Each number is 500 + 40 x the weight over its row's rms, rounded and kept within 0 to 999. Layers, rows and columns count from 0. Numbers have three digits each. The size before them is the row's rms in percent of the matrix's.

# up: layer 7 MLP up, 384x192, rms 0.0484, rows 302-383, columns 32-63
# down: layer 7 MLP down (transposed), 384x192, rms 0.035, rows 302-383, columns 32-63
up302 104:533510524471541456544528468499445564490561468489492483466496504459548506582549552486479541421497
down302 102:480428525480466532494507542529529459430494485478450516555454506566531543530538503548461448535546
up303 102:532490426520486439482473517506464507450480483452414497527521481465539542481552471485496484473459
down303 097:493531504519524490494522465555571521462533521536512496482547465525502473456468530504501543472473
up304 092:452502531496447480478490515454499513551514524398545443529450528486503469520508489424510443499509
down304 103:498455575463541496495480516457506521458465566568469501469417509534438506484468520517508494530541
up305 105:462478528407488417475493465494414597517545490496504451469463467503575490495582498568518507528549
down305 101:492577462504511510529476499521475447436468482486513435530575494540528509468437512498534561470524
up306 093:486446519452490471452430406507439463514520574493548460511445523490451587500485515521494433467580
down306 087:536495501500526455507486590501480563483435526537526495495457471553484413494499423555490529514496
up307 098:431464564506474482497507441482486521524535451490557453519472508491545503546481525497392501497467
down307 097:495467507474594561442499511463497534537473528528525561519461516463470495484520528523526548470504
up308 105:528482472512436389454451484502542504445508553467484526575515487490469423491513486472505457448492
down308 107:542539508496545573526483494549414393497522444475491511519454506475532517543444459469428492495444
up309 101:513483468502550494451519418470588528465502458470499491581474521518512520542537406528441415518528
down309 098:526573483461519517497465530484564495538475434486482461498518527499436556407491534436509491537428
up310 101:451498499525496451423407468459550475465542503524516487527548530550550511508518443484522517486429
down310 107:526491490450474483547519564507464484619484505521451548489423495491444523574513456484544499524516
up311 103:499419522461508538503506495514491500546486498485480489442514523458522562457510592553428502513526
down311 101:528511482535546564528485458518519433479489489506456513539501485496478454561496565464443530529496
up312 094:512453573483465495441443470486459524497491433502459530501481560519519532618503527538465503469543
down312 093:497493461448503479538499523502536576476441503485556470464502488490490547472543478444539527590544
up313 101:532493445473577515480495444459514458477508516552442515517528420435567506496502462473464484486526
down313 093:463506501429490529458552429563506490571451497488501507492554560512431497517432546594509531468527
up314 103:575479473526434517550497495532549539420527475493520555470531486454480487511540474572565487453567
down314 105:431507600538546508453522500488513441470518548498504410529489573544544528513481513546490460494521
up315 101:507459544544504436501517497471548503587449458493461479542457422498499487533526457493487446430498
down315 099:523408528547426563472539468448544455482506491523484496453439508511553505536477504573549451475459
up316 098:464443488474517500509460465436487499455478491506487498522479546505530504477515509500499469473491
down316 101:470549459500490501474510499571554526537480471536452523521516485514530495572561498493526530521486
up317 103:437578456463501505473544506508491471503469486475495540518472491491523472560503548537532493531514
down317 096:490509468490452509548420410495525519441484503490506488563469518537502397541482489497473554549536
up318 100:476538549579454457481531416514520569508454569476534431508465513455472491508520424586463575502498
down318 108:526525483463559536513551562537489489475492565551508477493471484553498481532402585490504531411520
up319 096:485528505586469487541515540412438563485536503503494488518492489426519471466456505488456481532476
down319 100:496464409421454479459461524492549527472501497472487457482530446514561461463511501465506442523530
up320 099:428432488520504501460469550490515528422519492502478485510532425475535442491562438544484472447501
down320 093:512527504532471427549573513466477424581492499489456509473497461446456521474478462493521560499472
up321 097:508508472576415473527550434536514522447537473439492449532518442349543512486476492508472480467496
down321 100:536582509507508499499456573478472445454606522534398503411475475511501517507532555538566523509531
up322 097:518498512529497452529480441524508577508509486483566484516532447450529480549510501582482469509522
down322 104:494451540482536494412554477525495535541458476451540471566506527521530493500454548498410412548554
up323 105:565517462529486509499539479461452590447570492385489492473516512415534494436565526545496470458552
down323 106:575568497510497463490479521483539461450460509480547508490487616468446586533492463544522494517540
up324 093:477521499514515532479480471501481528577519471443522469556469462521560492599608480457496427465545
down324 090:448438494414451462534478502527497481468478520556514495444521549471427425498527520493455494469492
up325 091:491524426482527471564477520447514497482567455413486494530501542456548455529582449517508444497558
down325 092:487549627503474502480513496559548461490455502495472437541503515535482548518458443417565524446540
up326 110:449512464559508481540558447508491546424547519479482463466502581494494552522424493565448497444467
down326 104:599513431513538524474489553488538531503489523456521472463478583502581480457545504468462501515545
up327 103:517514494473473511499501496577473453479520542380556457507585442542477581483555527524518516502510
down327 109:483463553524537506451495499522512511557499453517535432520455500451509545564477474428477413553526
up328 107:474423514565546441545523412500494479483516476476468498457472485431502518520494493498522477503578
down328 101:545526503498536541544462558456557526553525569444549505471497500488492563522407545483525573451451
up329 099:464512514516548530555464468520454507517464594493525443519547471519484511506434476579492528425484
down329 099:495509473537504500494590521492497381465478508490435568479503582509505467479544558517531436532481
up330 102:476484527463508478467521502435476492471441565432473487581467476507530473449524544530508533473469
down330 108:514423483550487533528386486529537457543554503596541489496580514488471593540469481484525451537494
up331 107:493450470467499468552464411541533611507542529448573439535463474486460447483560504595507492469518
down331 105:525509514573516453444461508475495447454464450541477570470449390562515488541551510487478514544507
up332 096:579453485535419569472491530443497516438547539453475519447520457493479397466490527546423516474543
down332 099:481551461461519442562540533498493456558478467554481502545491480523500505499508449501540502492516
up333 098:473457499476513487431537527477543471513531478360508460541532551456542567506521446476468374523521
down333 102:497459571506523480529481509500514487529483439532465509518558487534540546500543568491526490580461
up334 103:521446505508545502533504458593545541496477458474538505521484482471456523514566496474432470433477
down334 103:580526465481447501501514586432547394517464521526474499516529493453473500486454497476544430534600
up335 096:488462574538555471523502503491443511578483480441444527488505445475529473512463487492490481463502
down335 102:498505479524511512493533565503547541486491459469539463478545506553466515471473457461464496501453
up336 100:474499454495476495490463499492600546375494544550472540510538525466536534479540464527494511512560
down336 103:510501577410529505494469471471478492476481536491560478494506523500495472504482511524534478495453
up337 098:519504468516471516461471460524470519460400469524504547535521470481502519509522488506460458449492
down337 089:588557440485499578500380512457445466558400499434561476485476507505504475456519396494496519551479
up338 100:478449420529508503456514427485556527514504460490533528553549489436517468482505454518505496432580
down338 094:483518492408517525502490574465445513458463508529485438481498547435463542443453456562504467401454
up339 107:536497493511447527496425478512585546436522511543527500570509490526487533488472505491493434420513
down339 100:504412408543485493543491512488541399522476527527509545537479516493457554548541535487513478479467
up340 108:514469515549526475420498525463514490485538539508479502554472476490491479486503453403543450526547
down340 114:510549510458452576524560564536506588517497481491522469416521550489432493429529511526465539420464
up341 091:479504433465533482559450469472451536548556560495473556484511478430516561561543471526516417441506
down341 087:483489441492494475486550469560552462425459508453525503590542571510483481513577480454476508549464
up342 104:491506473494459453507428457488525523498420532530412492590488485469528497587513494445500478467488
down342 099:478425493477412493485550523527508537557475498491583551567533482494450449497497516527413450520528
up343 098:421461500511559501485530483499412465488472483466505527505444488536446537496532405549512489506527
down343 095:524520534460549548496545441579556498508481526525506499498456457506516530565539490434539478478479
up344 101:501512541522498508532480476469473528524482483500476479488466509547510479524480494504462434491444
down344 094:522440453526487526517483400477512455527499454519463512444563541499532428468484473523466480543534
up345 090:517501397442515439436546539503471585547475535425443499459531502432552572475558479551413496486544
down345 082:451571549555523468539456520490528480513529479571513493439569474461534480510471514485535536590467
up346 093:507503477539537482539529503467432549464540514507413489450543427480496542553471489519489361479547
down346 100:539522595475483491477479583443513493464515502451470466581523492486520500484521485501492524502412
up347 101:523437478480464457478502498516417544459532584527420467452462497509487507541466555473515518468454
down347 103:531549515451512504496451493521505555438474559585544488513525507430555536522527494515561474469483
up348 103:514496465554499521546541504531469521522486479475423569459484493514423537508588411526483552487544
down348 104:461511554515495520484453508510483455506492539556467513523492577536454496601467523508415512549503
up349 096:467459478528478499537442416521520485412500494518504539540426463469484507531490447556475529484477
down349 095:554515509607507465484550548530495435503472526475476546582582537466488453491583512539521444416502
up350 099:478539501536564493561487536522417509469457515427502451520477549529522557503522519468490463444526
down350 105:492461518555464511464540505481516529500471485522489502479439475454559471541432471462527498476388
up351 101:495450525598475388542493470539510579514518534503470502564492542455492490488444501491462494518510
down351 096:510509513427580503523460508550455366414438521478547469559502544502525491401532500490571489502493
up352 101:545509425484451398511484482523450408481468505448478466504499433509459479443551503588488499474506
down352 098:463466517464512508518485543485553479437526529521471504510546509472462503539557526428507484464455
up353 108:567507540553474450466535524529474500439475475416480467530494448441550516525448462567521558514475
down353 118:514473435543459505440474436479455540498546466428576470461562506535525473522459454471525477527537
up354 100:496501517521483471517460510509587495512489545502432478455513495475476477490570425495469480493505
down354 101:525545496560417524504534484527585569534525491540556501539445521496465521496495508496485556559516
up355 102:460514468479453558516477485437490541508490553520537446568524465545544531542490488539541509472498
down355 098:470597538531502482483606508575509600450528481531543455517478509489548525487555439575560436484537
up356 100:525424460518486442491582527423483497556490528515527533530458590528491523534586530488491439575529
down356 100:458482489389547497396504495493574483538507479475552474496492437481505480495574583520483554552466
up357 098:530523472499452508498512529590533526503494491468486461447513507556526512533576413467458524491529
down357 096:523525496476433534504578538545497459541541512499464496544485551461416512398513482551440489511537
up358 099:511418467451515474531434565494484461448503554448412450446521494502454530490542451533490466523555
down358 090:515446561526556527507555463501537518484551536497494411543580485559496505456476532487487462510528
up359 100:478511439557514489496466408558542480561497503493563459496448453527513497501491463442455510467518
down359 097:474565449522477462493562495537490546556503500431535510501396522444554505514504562485466496520559
up360 098:542502442540525527568511448468384513485539564400565476485585544518492452498488460538488488433494
down360 105:530534483483578466490500563540529623452487520472525528456498555493487483481480525523469553510505
up361 104:535453445453460496532559480450453512445512455469540554530528496443484537442453436467496456466439
down361 098:498443502476485503467468527443509486567513463496506450497503518444510457472508494445460509542431
up362 103:467485518476506492495395475512504425456524530502457488450504450516461492497511468480475539437572
down362 097:545565420512553497440584495478513432500458418520551463518530520463502528464534548546484483480473
up363 105:563476450521464424502527427543546483504519488424484442548552474506407571486453492556506484530513
down363 112:469451460455531424505490545522571528474519434543467569466529507490487547518590538499494505423494
up364 098:496518505552574483522460478494513570394588516503492568525506450471439513520467469588455450525504
down364 097:516513564497519550473544486463461484503537527501479511484530531504510548531475476463462527511486
up365 098:495449493523543453456474448483546528486496473432519528484435501581430476536543497517461550450593
down365 108:526488469494475548463506503530518514581482507486590529478482444488438483434465536509541454577499
up366 108:424497500556478508490456472517491521499558535431489511470582533484495479442447468525474502452465
down366 123:451486521512594563513476496536502458483507494404463540520542438500482418481483488460500503525501
up367 103:499490536437500489477597460502486563528518582491519515442449529502503507428508483526402548463499
down367 102:441448490593473525504450549485515480450543502529453478546465543535517507540536541542562520452475
up368 096:530480478560502463476517468527428538446462440403523500467504423430530437496461498453460540528474
down368 094:462485532497482512521504552482470525484493543538486504539481540527436520527526458528560522523496
up369 107:538408452508550430417523520427479544498443519444511454554453475467593478434498477534431500524460
down369 113:551473483468552499441480515467545436484455488482498500500583539506477481507525536507567525476525
up370 094:475508476509515523402547557459448473538537526527507541516525535516457460565499513498456503484454
down370 094:495546486464474536439532534541591527486507485544490484475460515538490557524509487552517506490484
up371 099:494521492477543508533408447483488541506473485420489544544508513483539545497478436493401578460472
down371 094:485555517436480531463523463518457451511470550565503535584534490514451541608456524468516437549576
up372 099:470473542495565488517438492555453446539551451502474495404460485565539484501518525498499534514490
down372 097:486526509471527532497473459497497556517491471528424459497432551496528465450445542488450504542502
up373 094:450521456534497537526480519430499558528487598509492505545524482498480460529482488517545477426548
down373 093:491426539501485482489477561545506501450536464536481517517461479472480552517457441513521489483496
up374 096:415493518516468466502469472516498500505524537482467488544505445474534552498506536522525514463488
down374 090:572516534500418525420539496532463473446480500515517454533497473553452467478533512518430454528497
up375 101:497507447490593466493478489469476482428480565464515522493524529456537496502523546475514524479581
down375 102:487456501521496511463498552532465500524483486432494467538529588491521474540460568502525522584486
up376 097:464526463455502528524508508595541537560469526438515551561486557461539563440430504566447514448501
down376 094:527528531503504525414580503513455566530591520595585501498493419483462472485475497490575602511487
up377 101:445432492546521483481486501527454581534528546544486418572509446466540477542455526579479527545521
down377 105:529497500531442503422505541557528467525480417488498541486518521483539506497463542489524500542529
up378 093:564508553514489489530413535492552551514558508498490513493477471578538450495554514549515529427519
down378 087:466539568455454452523509442448486559476473496520486459550517446423492561490512481484592442509508
up379 103:481477541519577523475500425500489541521517513489490501514562511459522522579559510454525517430472
down379 105:492522487529500552567484474532537436466499465558452518467536469438571499572467505499490525587515
up380 108:501498504521520442479450447562527485476536442484483466533462414530521476554536422541501539503550
down380 111:497471540538482532543515529562575509469529513431488474469451507451544498511505527490517515476430
up381 100:399495520558485513412468470511524509489477539487423453459470458454512550492488441504436485516462
down381 105:538599448533468497447515480561477549487467477467515507505523478461524517589446415472553552497485
up382 103:506439427486497462571495472453383465458502515467478555522482547536462484510415410491503480483473
down382 111:500509488467467470492569553517545567571500513566528425478464432402549483503522507585556502518513
up383 100:420539462479530468578451515468438471502467587482466419539505481536571546568516503506426466474506
down383 100:539482514555493549498540483460498452556481500505440518449475540538418530465532479399477503515483